Each number is 128 + 24 x the weight over its row's rms, rounded and kept within 0 to 255. Layers, rows and columns count from 0. Numbers have three digits each. The size before them is the row's rms in percent of the matrix's.

# layer 5 MLP down, 768x3072, rms 0.151, rows 257-470, columns 2304-2367
099:129143110157135120114116131099178161129128163120135149127104114090099100135130110118148099123110123140114142123131154109124155110140174158159152138166171124147134175132095141114135108130111133
100:128113169150115125125107125120136111113139139098163106078103131114072141170146122140144117125126070106162152107079139146122107121142151063071149113129135097148107119155120077152100091128162117
098:117127141150132164099148129123097136100126166158087146112139119092074091137111144125092147127083140129093129142087127140140160107128142117133167151122103081101117159143145137108117097126132134
098:134114114120159165142134121175151102143134132136151102100130138134149122097119155154191117131125143160102077138120153069137109144144135118118145182108122140092091139123134162193143095154145157
100:129150123138160147133104136104139100111138091064108167137136122151152119087126154188166121087126115100086140141108102175101148156107140100136105117102135133097153181153162166137170140115180144
103:111121141083149137146133138131152103102149142186145128135127090131136126111137129108145111143153119096143070097106179130133145149121114107117079124179135133157113143180092145104129116136120119
103:084098146071144089066133122148125146099128123136125133090105101115168118173154094127135146118122154138089117128163140135120132135113136127118146155118129135100166185146140169141152116121161095
100:159135105119128106098098156129159110163112116102110144116102110114102143157075100149151154116155104127142179136131079118130121164137146125193160129136123105140166159101164172140144136124121118
098:128147100141116165135121137135118149087180104170172122123145103143078105097103168157141139121091147173140159166194155142121129145107105104171135128083119185094109139155144131133104161148146189
100:112105102169080140124123102159164142121134130149139141145135157160177109094148148143151124110124138135131167138123105133123132129128126119191149164133188140145158124145137140139131138153121140
098:154110150130134177149160150129164157113165184135136107109109135144115151142132129084146075113141156156104134157129101123147118159128142166145154134107121130116140170081114117140148087170150134
098:144164119123145161128132127099138151163080125112084083128111153125142156115119111086118133112100122099095171108119170116115081111163121095100090159097156106133148126116145073127138089111092105
100:118135125140182154130128155139105124128173140157148151079124125101142122103148106111093143114118135120131127122113109120126149159100119143127167122187169103122147120125128131113134216126126113
099:129118159164155166123113129116125076083105139141153109137198091121109142097129182131117107144144124130153122103135138152100099071105114140116081117146106136116131105100069108158149165150147100
103:096104107162148148153116085126130114123151155129162151121077125097114160148162106123150122152145145111137158118127107114162095107147105115128150099151148154190111167131147150095156104134131163
100:139151124083129116137156135082141111111120122083146094134158095141147127156158149163140142160142127114118098144104109138140104095131112130142084106121153127148141137055112129158121125107112139
099:111164132148120150142141139107114139092154147150119134111131134140123141104124125138106146156104176131185129155082143087132117140128129144137126119132095163054172089142174120109129103097148127
100:071105114150151151135120101151162165133123097138125167198123151143158098168131119102121090146112123163100107132132132156159122074133108120125140150154145160121072117094125136148107145159161126
099:115120093153179134165139111110120178109118127125110166122141150092107124144110161161151104114098124138159105075106134124126136122061117119144134126121154174124127127124135089164156151153126125
099:163111126178132117098100130148135129142150121148112128140128132155117175121103139136173164126131147089112137118134137132144129107138145118171133125117151132123144114085158133087093172137158128
098:102156165114117169128134140129090161121140118175125124133132113125127093170140110137114183136159153101158140061131113182107126134100096115109153122092088094169116144111124101148119133113152121
099:102106119152080125111096120118103125114136135145082136149127128158135169136131133093109142105134149134112127134137108130146133125087108127120184106153097130108134154137112158126121116130130114
099:110119171137108145111111107142139109119165121120132121144138159133104141139145093136114114125081146097159133165178136148103178164078114138177148121147176149125127100086143121109149154131144150
098:156161142116157107111134127126119101113131102164165111112138153095118133146132121080118155061128117155166100150161105117155088121113092128135098095172080152123104121151155133086114094132116132
102:156142135129107162195129073150095109141105129147112146132149142129097149123146111107136114109169159108134109139109160156145133105119178150129148142114138090149093102176106115115153087119152169
099:162123137097086129109099149148151114134113125106117166117108118114176137159125093102118172112129149127162116179139115170157153137105140123133134101145124166139120079095083114108131138137129116
102:110143136143121122132094145172080091114165140139128159134156140148099154129135111143133127135111118111103114136156099093150123164108152153155138195107143101128124164119098101171139124106115129
101:132137140156114111141145104124102120117161115095132134130121115150139124126136090144146170127128101142127080118153141091146111114141107130138123123037074117116129144157153114064115138095122135
097:149103131135102140094098130156115153138161164138155091149116106095135145089108112133113180103099122094121189107160143098120073105116090096174145157105116137104103121145100134112149097153119161
100:127124138097158163101098128151109121122136118125129105127168148119095135077106098145141141125121133111151091146111133163114165171141103115149142123116159113146194120120149152119154118096150122
102:186102164093159121109163100105066119134166113100164117144144075114162107145106131125181073120102120093116125150147126128115124144160162130119100156150125093097091157156144106130139121110160142
099:149116115130171164111076139161161173155119124123163129112129186119112171101114102155105148091120121116100141145122090181076121126128108102148125104107142143129122083148119096127127112142066137
103:145105114135128109115148159114144115091124104140084119123151113102208124119154145125133106112142125177118123096145121117125140083122098110151127145119079093179108139131138139114105163153134127
097:127104112113102109135131174106077121169119081081134108123142124135122119102149181148096095130154118113156155120077153101104150152159146118165160101109132108093123129123120126114124157126087151
099:106077151109175101114073166129129134139133104121148119125134120114120149140134131120096128125138158052129074100112146101120099144144093117123166113112126107142128126120130120136107160128165145
101:067152170109163132080139130157105160140113103092082179121102122178135158094118159109110144137119143096110112115121087141139151084135156119084111152107157133139106135162147114135148112110119146
101:125099125079107151067153096101090079143095147084159124143184140112149154137112132093154102108105086094113139140175113109115131104158093113094107119183130111131132088108148097124099127146124085
100:112159171137133086143129170101129090091135058118119123119165125128119102110158145109111100109110112156069113100122130168152159097077127101128115078137106137153110139169128155126137126125129162
100:111095078132148158114171159156133129120097106080093111122108135133131119120107146132115063170140081152093146154143115195119099082131114104084146111123102159139131145127152086153102099111094137
099:129148123171099126101126096143129122141118143100110142120122104119130150133141168137131133131115127177111135121172155121132179119141112150128127164103126165086110112094144124140104137124114125
100:142126110131114110107147114125132108125150116122107142129170138161114156151104164108107136127181107133124115148150143137157170094142132112153092113105070147140118106091130155172142122147126171
100:138127150142128150105114135104103131107105127134131124086103102131122120106088167116158079091162154158126168106152106155094102152142133114148137131097118110125121134099126090090115112122109127
100:108154137135135128124081115142086118107120162077094131096138130085153081099151137137123109132129104148089120129133152134132123133081128088110090130128116110116100144103072130122141108136153128
098:141110129102135111083134150138128100125127118105134139096176152103126120135133121124150135103082184108098154139138157142129139131101102130167134126144157131135138141142123142178124151129107180
104:136143137104101136140133142103125139141138113129125102166115158117121158086085111127112147136168108122136155140114113145129144130121147155157118142115112171122062112093166108190157138148142126
099:120134101147170099116149110102120120146122084136119118151124132151133133095087169124169114137097157117164110148104147096159105133119122104160084128122087125095150139133171132104093128096130129
099:127127167090152152119136124103102125115153137110166125153137118151140127123108121122143117164131110154089143106129157124116114155146117094142134080104116129140146127081166150108147111122121163
101:135141157095109159122136116092100133102121149118117105133145135106145123123112112153137139110117095130119114130140142135168133126110132130117162165141112096139179108177132148137091144144110152
099:149121138132098116118131111116077110140127115145101111130112119106104152119160144143154153129143118111102157112099105099096103110168115134150137084092077139165120127159131086130151083131181130
102:157121091091106114133147088178124137149113121102105129143104170151116124090132151141111134105099136154092160142115091108117167127126113121134113137127107120074111143115153163118114120137085096
100:143129164132156140081146152145114155128110124124147130144109155154132113113135099168112113099149134178097128167139180096098159133111155117127156141144183144083163149114116125138071129105109110
097:142128094130125127125115128122087155077096106165085146108132115149131112111175146123165147133117127175107159074110137103101141179142139117089108115125152118168120093136132149082135112141132089
100:134138111144121097123138147144125111135081170128138160119119178141119107146137103135124142126060111090128107139170153163099130128127136096095152084130095148133141135159153130116156134127196167
099:135095153141145130149113082115128144111130149092107108121162130147135128157103127107104122100145110136098173120134163112112119092113136135152114150119166129119107069120127097119154133118166133
100:146142123166093166131142136104113139153103117153091125111156118133116137128124134138121167110114151161140166140108093139147103126118148111124131090130134133122168146129118120126115120155088128
099:144168167084109146163105088179139086148117115137141114151112158153128142165099139124140168131141142141151117143143175120133132126082134157148159124116170136168122133126162162109078138153119091
101:145154066151100143127123141110108111114174156095138117150165094124138154128104134147134154149130140089147123169084088109108120173126150140128132123081143104138150121128134132135120140147136128
099:123118128128126137118150126128171135113070100084110154142121138139107137169125131147106076118112138114075134121148114196136135109149118181101114134116163145162125123109126136116123178165134142
102:134130120140155127144118114139107120144137134089163120124096122129136130093085135138123156148168102132063140137144106141162104106112133138123123119148063142150122101130143119108076096117155107
102:149154118139116149131132147138102098135142154115100124164125159116097185121145134104107137164099118119153142145159160129146131163111146131142138123155140125151134115122147141112124122139133145
099:135142133152147154061127169099100119157113154098164144135115177151130108168110175117141118150142141088154157126184143122183132110130167114102156119044130142113130176114108160083137116114124107
101:146121137120151143143083144136177132100126081139106126118164092132098122110142155105155137117120132142155112143108089107114145149105143147096134184136153174138134131123107145085125140115169145
100:095159109107124112086105162104098076137084136089107157125116135117094138144107093133130081111141110120120156132143065111149148190145125164081128128119111146148133129106157076111112153118110127
099:131127120098117130109140144135142151114145087074163118125113079107135126123108118115129110113120146112119112178167121129165092102107128171175132138137127134117116133125145167128099159147079166
099:131112071177105173173144134154128120156112143141125083108141123152100154175124107137150134108135181108124074109129127148098127094114133139094144136126123128155128108120140117132170113100112142
101:080115107102117143140191149078125133103114103173122143119160115121112113081115120093165139136124147120173079108098133113147130134117073129158126135142146086122127110120113137148125104123136166
099:149099115115116122128109122129130168115089113118133151093128136096163097095131121149124129127144108106142135117177133117124124123136134084163151135109143062170119088122133138124142125154097127
102:118109101178157186121162116104114136124139078160103133128118130081142120077122165133108146133106119118075163095101141136123123128115110134146116131154139179149129124127158166128138136108110083
100:106165141142123142159145103093100154144093166112158135088119092127136126150112101106138067122157112127119122129145122153142168142139101160162135146099132131125088204097099138121108165167124125
100:118154161112148142147141121120106129104084155101107088130143135122140186159136179156112123119165142182112137105131130137107136119151108123099123152160113130130137108142164146110134105098134125
101:159116139063123125124150117145124114129126167110131094128134125115109128174101109122086090098118139091117130138126156079151062143151124108157132159138102094125089103098084138168116135131127143
099:191098164118138148167143102180129101105114112196144131114126137083138127098104151120100124148117119147135171140123135122141125128101145164108127114138085124143093091106149110140148134122116109
099:116135100109120130130098150142131160081114124126081121089140126073161145089160110113085144101148134166129132139126147098094169111115104118172138106092129093185097166143148127119071093143137134
100:141110177159110111084131170139137092093117139130159097129119129066126108138121137109112113131101111104128121140131129089115102110125117066115110139130156141092113135132106100110127145119103123
100:088132189120123114177075187155154125145127112121184168135147155155124123114152156160179135114091146101123093156132141128166105149143143129126120135151101149062121086119066127127117135118123119
101:118145136112112123156130141157131142083153169096134136099127180143165130121112141111123139116123142158143118151107109152108107154122111103105117120175137125122113127144150143101133131084139117
100:115116100145109155149118099159089089102101164139124150141136129130146159146079075154171103156129123149125152129155121082159126159134153100104091141087078120112148175152161129156170150164169148
099:098145137158126116090102109073113115122151134099094129123092098114116128147123110143128153127127113134106162104161112152106079140131123108136133085119084147121136111126157142122139130104134110
099:154138109122123105125139137153170135101180146126123084113172156143095114128170116151125136113109099106131104133138131140155128103156080160110123130149141164152125120115151120150109130109116109
103:121114119084104153127123134127104172159144133095107120135099167151122136123098151100111104120152155160137124160120116117082124126142112167112147151113142119166144146146086114121082118105108094
101:132137068104140136143150117148101148133127128152168140162128119149137122120129084116118128176163120157143160129169121099137120108101144102136146139103125136123129096139119134167152080122121169
099:118079131111140108136148047122112146132126093157088105147099146133122131133126096138147147121135157136122173121112136107166151145104102123112166130123127082166092154095102174125097155098068144
102:146132132137143133139164127137156149105161099148115180095127123141131151132127150132154116121153186131123089149162159123175110137104154137078155157096100136156127133128139126116153165152123112
101:083158144111107082133088150195134108130139135102166078148095139100134129138164120150143130141107122116140135120178094131101135138167109132110143110114131103119133096135123163128148129132111138
100:141150106149141095128145144110142171108123100161136126138172111108149124118130150170141132153123142102121161112100107118130104152118135098116153106147103150151137114180113128146108136159110088
098:180111109099104137113153152100096107157140099116110100122086139118134117154107094141131130102159144123128115129144108159139106123119138161146104109108102113128145141151133137112155114093157108
100:106095166142144083151116128136104133134088125178129145160113134130142151094122131105128104154098111147153118138133123114128103185117129108117100143119133107111133145137112098132146133128112093
099:137146106129133108131165124152104127094157076127147150120137099113130172134157150141118126123146132178145104123117169102120103149120107136130140111139121147098114145160153155108104114124117140
101:156155123156137110122146112105141080115108123134079075091163131122120102084118116108122101145145106133143186133126093116140132128138126113137167135126139159120170119117146140106135149119156193
102:138150102151113129153112161082111137118136103145145155115109114105099159178131113076154143092142116096144120135122118097179109113119120108136139121141111106112084169153114124115148116134121122
099:156123118080152109142136150106150140149150090155145132136157103140122117149134135168127138089142136111120141112185133134075109076155140124125140114095116129157107157143139105101130071090133126
099:111115146111125094120109093150128132146102114155130124145152164179134167177080150122129165105157109071156091116114120154129128158134086125137143173102165109154148128172114120093152061124133108
099:174128164123146146164114117141135118143159080135127125127126131134115096127096140122177133132172146137127143137130150169144131119189134147116119121112079096098150103098093143099180119126097128
101:125135098132104125082097137127135149142121104122110156121134147116114187097134135113154157118112141086121163126104158109108143142132113094098128116142133101158144118143154123129107179134090095
100:103111127092109169146107125136150123129161119141120114140140131134139143108168124089142168110120149161115122100125136144160119145155120130127109155144098114115140133135041121111170149142149129
101:120101111096119126078080135151148116159108116137137138156160151113123136126115119120123099161133123112148091148156088077132144127110151172137195095131133136161130122135148109142105156155154139
098:139148129121089131147138115124151110148118104129109092137109130170119135092056166115166115133130139137163160135109125116138151109134142088173129155131115185126147101113125143100122112119161113
100:095156178153105128135120097094098123110101124132111139104156096100116114110145118130126126116122133115113149145175148123143110145090120180137139112137165116186111158163140153147183168129103112
101:161135158138111139106116109114153180091093133137107082154135104164084089124118109089129068153173124106146127151147144132143130120118093120115142063122172142137141125139127126116140101107126151
097:122128160113142160151159141075135146117102137118106148118122080148164109113127106180136156114141122160082084102154122146174156130149150116126134138168110096094153077147133125142142106104116150
099:125144149152122123160104120123117139159129104158133103125140105134121135176089129094134167108096108100153149096151177126121128161133120110141146153107078146074149120098100137127072162099137116
100:119122117101135166135100134144165141137143176101123172132151107120146108138108124126133171160155121112116134123098125105083128142112104126203098127072138192154167139140124101091105143094128139
100:107113131133143132137141146107126153179138157070124122092136081129129124140137091157163075123127133127097135090165065188145134121136120142127130103153148122128124074132078099108129115090132145
099:193124140141090134117096128144181101133176145124178130160134131106090113152138144133115137127100111131106175119124124086147137152103117146109094135098130122122093111126113120124118161130080136
100:146138113138069114108113152125126143121119143106113171145135131124130142113136174106126144137160095132121125175103171149111150079126116124123142128137154089120171085164150136183047122117153139
102:126089110115105123145154107119112169158139136102083117176125121175112091141142116134124133114098138106115117135159130110076122116127130101111120144146142120105110116146116122137119145116173122
101:072127160182123094120079147100120107115105171116142137105129106132063108130165140082131121184107111121125089101151129125143183137150097126149100089128125170129161152121169161109122102123140088
100:140151156155113103114108109096143134133143101111149098136100104136090166178117116122146130120160119184143116150119133123118091105120156094140112128155115144106137152082143105150117097126139112
100:173096097144102169094100091149154094168099133121124100147112150127128141136124149122200093126107134168155104140160224138125114132101121129165129147164145145101101171142153161074127113115159118
100:133150089125113130125149101158129150104103051150145128175142144135139080153153098128096138158140115173130121131128150118099124166144113135102121150113131157150190121147101163097091160162121106
100:144146182121143071106114095134132120139090133160119165140149130118140126111141116152120136122132119133062108116137117108133137107091149123116129142158116149104105148111108118114132178137120133
099:119149138138138133164119098129131153120131146127134106149111119134120121145156133149106109150126124155143119129136069126183150146156121127143099138101086167157177148158075142119156156123115127
101:151145122161143126138161134114121154135126152120169123119139130097128145152130137162129153126076159152125152115120091126104138162128109133145129156168136152133130148117129114121099138102186111
101:140157143122106125114107121092129132127131094099172118127135147108107156151099122093135139140120104139162090123105118190118116128132128137115119154139121109103088166110141144104139160111105149
100:108161179122119143140155151117077121133165146157093101134164120145115102128091140145119160126138129133105119090121108192135182154136161196160133105099104142149161106105146129146121184130138101
100:107137092103130139141098111105114116110116077108132120131086136146147121122103127127115098099141107128122107126101140132136143094138144123151135094077095151133136108129157100100139149123136135
100:137139111135158137138143121091128199092144145127122129110113138107128120158118143105121142117141133108103125151116091142117121126128118137152126124125152122092175186126117054165118089118140092
099:116140108105110136080174145126126145145122110149133143085142112094128137140147103158088081155070118154102110111152145134137145143117088130088113146149101115118153076099138113143081110143122162
097:121118159124108110105132150177156120111123163183126115137126106130135134144152109138127136158117164120117158163135135143137118073160131101155134146081135138148129091094127123154117119143140094
100:149150103112157129127108154112142124160109101195174120133138120109106116058137081151123096086088115108132109119150136167113161119172129127148174147123155125173110121127107123091082147151123137
097:179149111112176183150161159155152118154099136150108139157118087163093144167138111129138131113128143128121107147164124179113151150102113109121110113109092099121089149118138096102118128114150167
099:136118116113144161109094097119162075164106116116105074144149156089111135130165134097074132127145137139124105139124127150133121117148112106114145136095148135140129125151124122095150137141135091
102:166109111108133111126088096125131108110114139131133129142146156114165116160100142134165143146149103096126130113117127156133080172132141130107100122180093148146125119127114164122137086114142140
099:107170113118120105143088154079126164145144123130138121114130104106125112138090102104137138166143103131121134140138118159105170147141142149123085108117184116099098109101096151141087168136135156
100:117124123103124149111129113132147125169160111108147093180107107134177113095171159144160127134146143150164116137142129090155104151167153126128147140102155151153112101118109106157162159093107168
098:091128088138123138123087117147127110101112084114185117077120106088142091156128104157135119112144127121127113062117184102123125120117130120144120124111162109126124139140090102103096130134123128
102:111169145184163101184136085166106120157127093120108119154152146146140128134112130112111102145138112149130134152149143098123159158120176168170142149134168138127169099142145117168095164112127118
099:164137152181136120111108127138110128117124134125130109137089136133145124160105124086165126126149113134092153147127119099138119095116165112070164132149153154142127074097165159160135134150107137
098:138144137111095091147166140072104154072142133151172119137133209136146095132086114115118145110115140101148159112097131138169080154167170139083133153114127104121133162130129152140077113123115123
102:134125112103135132127126105118096144145141136137137133074132147090191160085115150103193080124137129135153139082141125100102135159110159140072104085143128145137177130113141129152086149139119143
100:121112105123114123093157187172130101144148120128166133179090162136143089085142122168132150128097136125130085174119128168140118085141144160087132137190135101117087118124101162184162151140164095
100:100138159134144138115105144098112099125128143147185136136129099182142181113139110151079154134084105140108111141084104126177089172125101118189138110142121117116138144119137140143076149142140122
100:174091102116125071160122088112118163079123130105138122112150153088196141123148128118136130129121139188106147106100153152095122137115100114146102130099133146065134091113158123138150129111123138
100:111132129151152141124155103123099166108145124155188153142147097124083151128120081143148154120146159127145118115112123154138102119134120080110091126136114138130128083109158139142093139141108112
099:106153123157149144135102117190105166130148119083106099097127178142096150151116160088112131111154124134129141144132125149139109113125159142147116191139128131171112116095106198169158136128122101
100:104091105140138129117109120134089179109147159137152120147137114113118105139139123132070117136143123133134146110126144098154119133087149113151163122109102110119127156091094138117151102093113105
099:134103124137102147123113140114109125142075134119134124145142118091133155099148147141107133126112124129142154117154125123163125141134112128098122154133155147119129154131146093121137132111114120
102:125112105128132106130146065135111126138163111150169117145160100160102114141127133138125145157154137102126126185146113123140127084124141150157113090108098120146129133104155109106101130112126103
100:168162166151153120145119106140103132176112092134099129101104151154158151091113146149113178122121159117138137137148150165103163058116119081108174118140120136144125125125088129116130111117139119
102:145114153104100116122086133117153136147136112097174155073094138139140091130109122080164149086141112166124070138119172112139113142134127117151132172082116147111127099145154074129098103146112134
099:112099139087114139110116149168116114181134164136139135101087105108130097149094084133073138128134173142130151100108162088141146147126136116132164094126194116128151123130124099185132150134118130
097:104166093160107131096149078111143136118105141130129120098164130141106145067098114114157095111106122097119118114092172100150111149125122115108184101191110101134133149130126115135153127142137106
099:126095115099143106119111141132125099112119111143130152146103189117105102125151154133160055130140105128112110139085090147117147148130136141147104159127096126111124165111122100132139114123119149
100:167146165116141095131105112108134138165165116106154134148126149106088119119129118102111137128105137114159124144166092105100137177113173129124127113140095141144116128148140104143139125115118122
098:199127142152117196124142109129104121151147123127116166106073140158124126107145159127102142172097150095112109156103132151156161138092130136162170158149137141146119121112118135142161186133110123
102:121112121135187139160092146142089094112177146089104120153133169164116111143101127104115115136115136127111115091155089116136137123128085123161107118103162086110128145131100122111108141119109074
100:103089140159152139142102159126138117134122148116137136135154096137106084131120158087094101127095122076167077128123139162088176097097116126105107139129092115132179161179167165149089124140133126
101:157113126153105124132096101089074117101102080099098109111146137111127152112158109114163121173104161119131109164163133125142096125103117134115124107112121138097081163121119126130143092129099105
099:123116134132089128134159064109110164109107162071107130110122133102150119086150160131144132121114126129100108141134102151120173170109125139128133118112141178141124135139142128093148090159099129
098:134140129119143134216099115124150144138122122157088101141108137121122136115137107128124133114130164118119166149126089144149180107151122112146166153141100155120152179112094124168109158124091117
102:159131165179152146140176113088163162125096097113142121096102115080160120172143099093103126137140106108107110141138105175120114109099126141108138130110129104160124152159069158094137085156153123
099:136106141155142123118129134117117146150152119080137091104138138117119109166133138158153121116115097112132158135134126129122122154166134108067151165100121118143138148152132140124115113141079099
101:138095160079161099127097159128166154116131109136106135140128087140157135089136120106130119146156138108158155137114132174194182152142125147167164136150119132124173179122088141109141135143137109
100:115092104123097122122133131124094108070136088175135145122139131117151146082147129122120115102179106105153111108176148092139123128102123119090123160179111137128111099137110097104157106146128156
099:123128110112104135131131210131131140127116158116141135113117140151107097162158100097152139070117139094134111142092089139101147142143086107183138133191130103109105123135129097094133189130125153
099:132071084139124101111134120139193160156149138134164138130122128143119096115171143161148164127153118078138137150124143155127164152151130087105106100111113102139104090122117121148168113124096098
101:134127150103111121168140133144156118127116127105117111132172170114110091135122162146123161113134151138146166089177144110100164148124101110126136113087120120167108118165155149099085128142098096
097:100157140082148078186169130120171097128130131091122084121112145160158089101132175097119122179099116140124156128103154157132108126132158109131127125178113114137144091118134128145181153145104124
098:133181138121082127129127125114096102168121099066143122124105155097150145165127101080142083098137093105135148130125167144128094125110149094140124097094113102095121114180163092136133126105149136
102:083134121106089116165142122124136128103134126151133083141122106129093080120099130124129102087102169139124137137144104133124144135110101146110135165188093128098113153144178109134135101121133135
100:112127127093110187116085114112155133144117098137095092174080148128167141076138146147112099123100137125144125120105100162155167117095126149130138123150128160113137123128147108133097171117100137
100:126160127160057109125103128155126151105136138115117116143110131139096172106120131154185118158146088147110111130173142159126153086117127136115131111165108123116081179146085127132138140101093109
100:185136114067148125130113098123145097099098112133142140140116111133093146137115139160153082161129129116142164150153097146161073135094106107144115101100095172120151145126122118160127091134105130
101:133124139139126157123110112113116112124125130156132102121143128099119184140143145098115123137115119147094113106155102107125137138112166129110108140117134114132104109143106117114139106137173156
101:097149110154109141101132130129101103103157112125135085131197155143108136126151085149093147134125139147115178096145081124142107149157093135115141103141128090142166142133121135144146128148158141
099:143160157153115110132105136116134131095125109147079130151152114151165086136079148163145148135137136104141139131120094098129103134149113151087124074156120108136056134111076150164139130134139163
101:086125100113160117118146109136108131142161154116169122158089141112122121129115143108099169134151124129142140105122155090150089173143123098104157152134094134109154148068115183167108142119147144
099:122167107105147171146147126103120158127121168187115120075136169112132128154183119109138124153117148144121134147157154074137142136093124139151145115136150131119153119128123170122104131135108135
099:153137140138093152118143129104139172074114181142117115107119162154138155108114110148111156125161122112107144140117156146153097129142148110105130103128103100136209145089120159141148143134125146
101:129142126171140180154130135127101105143125140121123135097083116136098100165125174142159090147098130138189128111179124115119151141172117102150175136104098144118136129129113139155128146122088141
101:168139121134115100127197202118096151116163132134098120153134107152158163113148124119156161148149150133137099137139154133142111158153120135112102137095153174108118104123109119088163119121152109
100:131160139111161155108085085138122143166145134183108142155117101100088106100165113185087094107113149091158105072142130138169140117105158121089115088105134134165142143136126088099141145104128109
099:133108134119122093111138146149127118138129119111093110108163103137132120151127064127185093129137110145165136129090136153129151120115115092140135134117121136112156152113119146118141136161110129
100:119101125093168196105137131148113115115152099111108135105144148129119113164130120118148167113115132153099121121102141123103093146120120130138150172162134125182104140112164119135125096141121142
100:115104145113121175083106128119133107114153139117091104128139133151113117126120141112129115134144104120125094102127096118117148192139109138127130083087118155056106067125109089139110116133164103
100:149181169134133148129099116149105132148127135088147161146134142147128135147141160113121126125142126184197109104171133129144137102123162158116155131147130131135130135120095058122174130128149114
100:123152160133143124132125140123140105129148159126140124146129130122130134130124079133132146103111133112149161107093206150146102116163154116128105091165121131144141101112142176089136136131129147
100:147119119118137118142145114135115090123121159155081126128110095124167157114103133130148125113113131113130131153132112133147136125113100116164157125146126104096120133130131107116142131146109141
099:190133103116126157134140148130078092109137130199134140143138128129146106158130158140118116122100110144113114149136141162124119131129105120095178125118121144091118104112113150129104099167140137
099:164150104119125078146117148135112123145093112097109169080150133124160106128116098095151121114178117122113113158179090103133135121089125092129166126121119095150135158159122105130133141137136099
100:117161120120129192135145161137109094156171128149124153154120151175090120128119120126099150156114142139148125112127125090106127136130137152140138159112151153151117118099150153118163146135155099
101:090127120158124161123143124177149187150155138125098142119119147165096141113132171142136144124167129178116110130159154118133132180110140114151094104103112143090108085144123137115139090117132144
098:096151154102126135127156090117108082122155170133095131124097090097147107108095154184086105132080116137126114134133136142092129147129137177146077160140121162115103111112152144121121115115104163
101:155097135099151131097115145144148107085113118133137120143149188148125142126087134157140105136147136136126120167077086119122100153118124098087122137116160120113133115136161119113140153112124126
099:141102130121120146122133148122171168123137099171160092148144158100113128126156156128118159091123090106153123125143141145164133106163166165126118097103113137107142161138157147134115131101174099
099:149104158158161114177114140126130126174121075096100129083145087150158153109074127115136130139082111189132095113099163135118140130084135084140121172124143138139089139159133173117108149170114144
098:107151121125171110154119179120129108138146181074137119132091133160078131106135154128146113116122132133134108130094075160098147134144080120112143150124104170095135124146124136150113161110143142
099:121101163131091145121152118111126146168102129073147152153098092139155167088125136087151121142173129088104128136177103141122159150100147143137149139148122078110163101123132125142128125089097119
099:122113147125102166111156095153140134141124110128161181104143088103132133123167105176090113120153125132132132100124120094134119147083090162136130168139105118130139105169165111132104174080104128
100:154095157148116109151097104117137161154147132123123177175132122100153120163113175146151161131123090088090145113095150122137123108108120175066111099128117139136127111118094142152133107119141127
100:095179080121075127109155096145158132123118135139116126110185153121111133107114077116120059141123107100125141090112159118122110126152138160172130139123135114122121079119155101153132104125122113
099:155143141164138139108121085119136103121107117149156114128161134111132128155144133108083197144119132146158135106131126135119102124151121135127116112125097072150160157114148133122194161109152138
101:137195108151134143106176172135157084155141148158115177160132087137145100121140160149150118123123125126095131154150129150147142103112130108119109128140128168132139128164079099134157110095143151
100:080130110137148100098143146154143129138141134099134093148139141148121147152096115142122123133136172108109129128101124115178118126140136117131085148166128141111115113118105156111135122119093123
099:126118138123111099130110098147127171099148096162092093148174097116130124165187131104136093142146119157098129167115118125103160174154143109116107107107087069149145076172126110102118114126124107
101:137135139123150190110166122114134114149132128120144122103113099108131153139106100114091141096149087081154129103096127160162078117128181094175113089197133133127145121134113136159106157100124124
099:146077119138132104160132082155090134132133101145118153146129151124158120098096075099117107135107148112086154161117107142190128138150111161107120124086166119097143157087173150152101097087163122
098:121075124144159137140173154137142098093124099120150098091153126076111116101122145135094095130144137152141108133130136097124126119106088120107121168087131122113163143117132114111149146104138147
101:105124135106137085094116118147141112126078148112141126152101116158132120139135123152152148159172124107137130159185125077112163123144110122099165104088137114142128104141126142105123106126110110
101:137075093123093127133179087156134148130112123167127098136140181083133130112120135127149129142146118104112129142147158178112119111063137112115101119149129085142106145103145154155096141175111123
100:152115146114147160108178136100100143125173162126126139120152138137159161138136134097139118144134113157131146164117109102103119144117120143050114124102087154132126112128133100141130171140110123
101:148133142102125130158114135085149129101123155150146104114152111135117134107109176112176138147096138155143133114097115087143134117151086132182120128123123116117116124107108144122118068163117150
100:104120109168152117107125103163120120149112135154112099111126108150113148144197117116114093108132106102113122067129146101092141073120102124094119118091079175114110091120173113121134109100111119
100:125164167135133130130125118164118134151122073115120138134183168105178136147148121124120126111109154151177113152117142144134136135112134116178141152167134180147138098097105114157109171121114173
101:138103116126114149131112136143100114154132164127126113105095153111167147105162127114096116075085144124110121096110113074066137129153149121154116130160147106170153086134130107171130125085177132
100:139104140135120121118107154111191093108148099126106146136167123098157113153122102110131160122118120100113136109136100121145113149086105138149136095125168099125149119134122135106103132148141150
100:139146159128130164109158160115123146121172102125128139175100149145119139079160086164119090113097157115111134121146125130157166148138137129110190144141130157136160104197145149101154155124090127
103:150096161137113111088105137131123144135143156123123163118132133094182143169107117118095117122113134157122141145142115134084139134071110141133129145117125162140119128103096130115094150162090133
099:113127085121117178103116109147110155105104085109134174145131130169134190170128139109152124108101100104127139131145121107127114111110149084099160111146128115150063180109104168183128134132158114
098:149122134134118120164142149109106098132096119108151163134115138091134109109154119085126125085122154115138124115112142092110136106141139078107160138140134111118132179096095117122151176104123141
100:105106141107096133116113172146131091092120151125168159158097126129138125148148107127141094110115139147096137144106135159143107199155164122132144144107160113140125149154108194147152145106104125
101:121100129097124106111137086097118133153136135140119145130128126099129137130161137131118117167119116130121153114085120187112129130104131148129170102170145137173098106114115122128172094135156125
099:115142160113125147126116163125078144141146139081160134133143122090125111120177158067117150158148105103117103153146119122157145147136122146140086139083136127103077124129090138123169122111129165
102:072104065155129089117143136111135089149121136160072139132121139194085102115114131113139061108118125167080152138155125119120149161117165154143087146118146091075100189147109149121138195114141128